From a checkpoint of a small transformer trained on Wikipedia: biases.
Each number is 500 + 25 x the weight over the matrix's rms, rounded and kept within 0 to 999. Layers, rows and columns count from 0. Numbers have three digits each.

# layer 5 MLP up, 768x192, rms 0.122, rows 268-317, columns 128-191
484474449452513494519530500483490509461495524516514467516511523497535449541478497531484517514468503486531487502495515476478504448529490509496533476537499517483517526534493494515464483504523492
474506510493490510479510477512529457462477490487504464563503513422521438507500498493525515520490411434519463506540519532522462529496463480502479485496521457465514580504489495449527522493461488
533492503525492547522474503514459486473498498497480494483487525476471502504457489506520500509496538482511461484474511499519482501530472522478454493541479488493476472526500500505505506492536483
525501446482515513496455545485528512532497521528486498530516514545470467486472505479505512482492509486488518499461457534575495452521406534523487472527519507535470523498458504491496491469501505
498484529460501450495510487483467489504502475478512532505503486471437509476508506511502551510500477496471460504459484494446522490501462493491521508476494556461526505470482517506519478486462511
500507514481495492569487516496470483510471471547498496488532481535476482475490504499488517532498541505494562494535495461532486485477511514539510518450503480486474503476491467502523563480515499
529481470531486492514537529489520456503474497506520515496460490532499496497493471536488481495477508527498523505527562532492484474527506498482489495475516506536504500494563508512506515544510509
568508511515478498484476484447517484493494468527487523519488473488532558515495471537475521466533564514500525474490465485491519503477508496498497502481478472487504497500506530462516514510481481
541447526503503478428456519465481455512519487506492534513530519514532480477496519489472503487514483488491515501521481512512475471534519539473486514499541537481490505512521539513505503512494476
492476499499509504532526480520504536460480479467497488499465497568504476445536539498505501538476488489492483537539481468546471479469491464450533487490515499491531519487519527439527466485524473
526493501480480502523531501479484513493466543560504477499475483464456497489504505516493504503459526474491495507509516489500498515495486483488531527456495509485517504508489492505511505508512489
469478542500499533483552541520506504489532478503511489472491471477503483495510476488486462502500524491520502540573473473489543516491477461516520490457497448508456515489483500510497452552530508
539512500510473502523538505462491515500483495508513456486518526448480522515503531480477496500477496527513489494484469511518480547511511556512471553534510540501487510486488516492470480486487465
470460443497528438480531522543532481444493504497521464506489501549476506475517567517522509526494503508540474453486531408468492519506521510525503533492466493504491487474468449466514468466532503
534508515473469456541445490522545460479510513498498523500495460569487498484497532531546540515514472454520489453492509487542480491517512510488447469532503490533495506495483496483550490488483487
503492468489507518500501496501501510473491542496517516501479553513485447540518497542523533449499487508496493505510530505545472482509485467502537522514533519536501491448517488529458490457540525
480509515504503533481512514493534494516519500528442495550522495523458507495476457517514494525524483524523476487458504486509542489499498508507539489484493505525492491480499445507494487480467519
472510530501512552498502516509511463473493508501515472539520493501455533502446482475460535513518466499563500511516519509545461529499477496472495505491537503534485478472521534476503523489461476
507478515514496482528514479474485523480507534520532560478517511491505520453524493515483506526509463492419554523472528465470473494499484511483496460483505446504492500501534505489536515520503480
505505536509496488499532458466490478494508493478426542448488568500506458476488509471486467484505505516458542466514481497485548480485532488503504497503490513497456507453474518539458492460537531
518502477535437523454490517490450466476487508529514518475461493497533491484491501418518491514517513506500466508515507507513481502494511512484466527502492503519504504497506486520502483486502537
491517464515479467510467462461532463481491495543506528512496512523477509499436457524539532482470502469500535504538481490529438531512517477473555490493500539517470494492508513493522499438557527
475514460467530520509498506517439529494489496497526501500450488465512502473543457551511538468517488452492457517481503496522462542524475493515501479454455485473488541464468528484456468499520519
509555495523480514476497499533478450460478529477466501474409486487481492500518482463490585473504511527490522452500476505486514534523484457481485542467505485505501445455510497515519522487507510
548515512519574497485437481545475523495486503541525547503511532506507501516510512519492497471492545456533449503488493505504495454500464468504474510468541481563492488484558444466500495498536474
503503502534510468471538495473484504509444542465486520485436502479499535512532466501522506506500514479492541530528544468462518497491513491479459494514498458474503523515474498486525503480563523
491488508465506496525512466496457508474479516467496484508529489536494517514523467531477502489503518485486490477491500533476500503501451523500489493492528500537507493510468553496514509527504484
485475506504519516456495472511510464491519485547504486492507519488471526515491521497524480492472492500506481478494479532503509516514480518501481574533538523465526517488532513476503529516498488
502509491468482535496512489502483528501501518521480532497483521459520529530467468502455523499471501516525513505497504507529468517512473496533470515520489514511492507504500488471472467482492505
502505513507509490487512481518457543530484458554517479515516492482507562516494479474518463481519512524481520526521515503527450491496453488471538554489500510514494532484488460507499460471483504
500500510485500495518523468480518504482494520491497484496509519508499485534565526459490485533460502494502503529490515529531500516550469503483487515506526506495489536494496499534502493511488479
491514479471520503512484512478449508555453530506535501547504507474503481535524464519458522463515525487521515491471524463479497552502499521512517475493543510477478484481523442490480493507500508
482513523514500453491519499510459542489520448498469488508456506488547500501512480485541463505504510512518492550501549568485492513483510470494509489515482512454471465470463496558479500546508481
501472529531494533460476497532515491509499515530461475514509520509484496488512505519490488497497501513473497497527509524512490481479493483506473490516516528496509506516490500468526522498554483
484520481528525528535487533502513478496457515520556470486519465490484481481511499512477521433481479468485464458520502526485519473497522512497475461495516468510534494492482495504483551472514531
482487491510490483496549456497445563497510514502478478468519537494482468495497508521472530498496494495501496523480525507458488536529524462480499459512466545491510527470538529482547504528544482
514490534529510519534495494517506505498504513461447495432528538516509477512534467478501485516552514499538485498489487471502485498506491519534505504505481502471486502507491515461507486459513496
487514499517524488506544467520481454512506515519523505533459511486474521507540562504484488480506491479511468507488534519503500512497506528517514498488478525502500483478498450521490487511507497
441479481495465495518536478474502514455515502471495510467503474514498483503494520564492490513446505495510492493537452485482489492464446489518524543493506515550468546569474495486518507492515478
532495506479472480532515547478520487422524521525468488494540528530482527508494500449491497493481501504502486480496476542507482486534526572506510520527529509494488506502453481500483491508476536
467473546465483464498542493492462478428490529493538483500456484507505523518470513483513503542491517568522416533504525481471499528495536505497491505475532532483544495518509483543479481463518516
511492492504541495559546501483522525499517496499497535493502510505481476532479498465461499489540477493492473514515485459515507495514473481478453503472545451503502498510465483482512479415498525
504572545477446488458512452528483498508499541494499484521512506500501498504500520535481477530509515442482514493433480493442484455497515482479480531490520451494504479492497458524483511504469540
526476500485481499475487509446508491467520502522523535517510522523518511506542496502493443483512492559516544527523479513509549491507484468508472474529464518467474523496460506505513497536473540
549503509502528485494493479483521530514461437453479489473429467482519508483474499521532528500483537499512525492515494508511437489514477504473447526539458471503502528495518542504494496527539533
506508471474493509551478475464495498490493493528509496558503475499491554515497526499493484479504512490483501470497503473457505506525460535477514519471498451473473485485512471492470506499501500
554500490515503512483515517502504491472497499507458502541515496500542454455533516519479503508480511492488484555474552488502530536511482484476504470522534481491498520500503507473562464508494499
487496507468503534485495500483519529537510502520462501505494511498516529457542501498523542460458500496561550520488512493493498464494512552484532500521467470526529502477515473500522470512462497
503533488475518462516478507495513484498508524494528481524530483489477511504497511551480478537504493491544535485468514543518543517463504466506526517493465555516529459508512466455518473512519486
529462541560513535492444484527439529528482563500464535540542471497499505514470487493499507514466495508505488498509508427479519471501516497447488457505533534509503475487452546510511481496500527
# layer 5 MLP down (transposed), 768x192, rms 0.118, rows 268-317, columns 128-191
506514505493500508520484506511477520493521474468488519506477511506464483450529496496519477450518500535490501479499491475526508491521509477477504504472499527476474475488503451491524502505475495
519477525516493498496535501493430549542499473510485523430522479598468522473485506509476497491459584586485511479493491464518526443515508517493532515483477496548504420462522503501479462519568503
476499509487480500485487491497511503516483502517517500505517490543518506520535487503481465506505486508519515525500499528491498491461517494488529511471505503487529496516484484517485478486523520
506524540493520504508482521492576473546511500489509526504501441491526472513515495497493501524551548540496515525532514534529482445487491476519500539454524491496488549522506510509512482496443531
475497521485521516499528524522482455518496530512488467479426506512526543538491490476491530495486505543523492498513503450485469523513499493499458502489520494458533487495508518547557538509493457
475521511529516507526463496504547530504517509538496502529507518481485521525504502512482492515517491520514501492504507507539470442539501529527455448510488495501485462480497506544535522527439487
501470451508540473510495491506514475545480512517525507527519502438486509473508508480534494499456540495520513485502437517506503507529468503473505480514512531459484512510491474437499478526486512
472525482500507481519498499486548522487502496482466505490530513510485504476542526510519494506492522487513506502489457527526508498493514478518515507489533506500494524492511539529523473506473492
544542508505502487536473494523485460527519483489527485524504517468497477496483494457516493477539543516553537556542472502489483478501478487486502547506517488482517483546487473520531470515467492
503475476471485505502510490493442511492503503495502427530449483458494478526463498494494455479462509476491503495458499465444498473535475486489468479532500483488492493459498476495483468505537490
518525501503572525513483469549518502521522506441525498503480477474492480504496491529536531487509515515497489504529496521517556494537505508566502530514510494498495506503528509530534477508498515
511494564509506495494502547509515529479495443492514473500500456507515488504486470509470544477485486447495541540471545492490471498477474462484484491509469504467502485495512485522507480455534510
507467480479514491479470546505494485496510528487503513497464518486508511484472475505530532512504477437485521481516539523547479497506475491465477492499488513508512497493516496478506508527505494
476484480543502492493471529508479539524527505481483525517485525527492525455469447489519483440468517502506496525497533516548453494524479485493480449486530507481500485561492508518529484451503558
536489494509567535532476458513482494511519496543491489510518484463486483481520491519490507511484468533500476528550539444512519544478511492493537523519469504506499508494496501524439488505530469
495504492500549487485470520530525476529512478491521471489499504464507541496527511460543495486518505470489535529501476474503477435523524560525475501476481472491490537500542506513541468510513479
464497466508523511503515489483511502499490468500520442533544486470470499512492519517503488487535504523459513470521469510505522486506512512502485472547519545493499523456473509502526517539472515
532479501524526501488500481447505504533498498522483488490485461510520463537474505464501473516538487472476474513486476474482523451500473482485489488483512512506455511535444474497493495537496506
532506492472502524513511491518495527479484475503502544521535509497481511515530478482485501544509500486513523483479504513473463508488538562518537520514466463495506500526527502491496542486469502
486461498463457460512480565470523495526490509480480465504474529561491489472481523493504484481461474498453556461463524603469489526465505471508468510492490473498497511540515506521456494468467505
491498442538532496480473475487475509461530494510513496459487519523494477472498523459523507501507504498551512507479491455466533502481478521524542492465511509517486494505481475544479497495498453
488526522532474479546496503501517533468472493507498528518534518495504493495526499546474474497518477488565487508468483506493503444509475492428464497519509470479507507491531484564495519578508492
523508420508466487537522522574506540502491482509489542474463499477521545526524518499507510498514497506460461518504511469514484477530499510509454479496466484479529514566516510526441488503501507
472521472524502489502480548542510471472494495472480516522465523531516544479495531512487485546500523431487440479493486469503487516495472497495461509458501501487515520466486489503550500536452498
552509510491447487466492475502474471459498504539489509550507512510486465557510464507512477437510456476502488505497485507512525487486508497503460423484509505468499506531477501485545485486527467
549494526485495467480471474503480489531469529504516518501486536469469490505462525521479516510475522534503427497505513501511547529493514500522531530467509499450505469506520495512497522543525523
468519481500523494504461523510533473522496472493451496477468507519507482517541509491554533510512519513486521502478453506495480518506509454537541525530492492537507499476550486482499494525541510
492521484474503501508500483448480483517497521516494506485487515518479498534524478511492497568489523485510479538466485489443475493525513494465477514470472534510484483476488482496513495477512528
472537502541491504497489486505491491493514479493510496493495492480531540474480499533529502490521501519485511491507472501524472484433514478507512532518540497502533516534492484493471519473482536
493486493472534506452510494494510515495505481529494522491449539529539467555491547492516509565495490520500527516516492539513491509506484482468468486457485520490503489508516453532516504514479486
468475495522537479453519507495457503505495498509539480483515471490473522456498504499502492465542489511510490468495515498513508473495498508492468493507486508506513479496517532486507507511522488
506485525511529552491505504483499513476514471530489478526454494532508549544463483517484504510503450518489450482522485463472523470499505490510488487544496539506473462515524489459545517492502487
512510495466495538523488480489528532519500590523548507453541486557477471471501514469488486494496478505557492540528521493494488499484532476504517546463474506481569504488514483499512470487527535
486482515483483525490513491495520503518496495481527500504499482470478522513469487495503532524490505492522520497474510494494469533528521466478520473513512511510465525487500550520470512502495509
460563498528455459498454491475462544446546543488523489487497509535487532527483542519519494551533471473500520534490452493466465543476508493498486481496497540518495527511509449493526489476477480
486509516504540507513526507523456530489510508497541482542508505530471512500471554514534489479504511481513489518485505513494498487512506500522495540502514509516522483516548442513469522515522528
496454520519514517544471540517482531549487475478514546516455488512516502512514512524502532518503483499488472497524487489482503522500527496463469525515488493525508543545500431531477472504439454
546503502549476552470540501512491509488502479488513536526466492498482500516503487527525488508486501491514512486508497527525499525526474519523475474531484494508486485504518457505494518474512486
473492540539480527499509496541470523497484509436486453505521483448515503470487467497576467505502489432501488502468485484487540469441496477506505533502547445504511492535496527474501496512468541
514516501490508502516469496506461509537460542536493528500502519497547478464526512493441451503530518511494539484511476461494520504512495476501487546501546491463518505512510487488466459483503547
525497506526515525507498533501473479543531456536493543515522471527496482474523504481499524486556505483484524497498473509498479525502504527482486524510538547491495525572542512523491464522487523
461508501483497467511501490499472504523491498507516508490541507486510566527474501454491498514515468491505483480514523514490481486482517505462488483511492531498498474432494504470493536523503454
450489504503496495480510507518511486492523474492513479503478509470536529487470478547490503561453516526504486512479489524506444473557496469504487508538482509500470450510489485520520501522466489
556482514511497544497515500486477512490480492509527495475489475480518460461534480541501431532488506478465505508481513484496486505533489479559490551473518505486444463506519532513499526497551550
478510510470498527495464502522462522530523491500482482462510509552522481498488483525486503502499493483465512452483496486463495443464485481517539487515489480552541511466481501497537484465487470
483498497515526514497509470513510472508488477496488555487475498469497525508503505536495512505537498529477491494536483489497501536481511466504476484467532540484476521518484528522496459522489511
525510513529514496519494479525504459478517489461477493503502489498464500519430465492490536505531488490492489523506494558472480508527507483491510465492495494519529522497471462514481519510532490
497521469532447555492508464491470497479469518463498497523505482463493503486465483474472520527532520505508480483445519502458510516536500467512512537480480459498525513470511498518474494492481513
495464527470472488488518493509509548479547498526467494470548468511484506529505476458492502466523448446499485484544485445530520510487532509492487495520470463471507496494498492479493473509501488
505501520530483487524462493529520476485478491507496519502502484547479512452492501448480532512479519485535433469501577474486536484504509495539495459479498478504525503435480483460490495496479491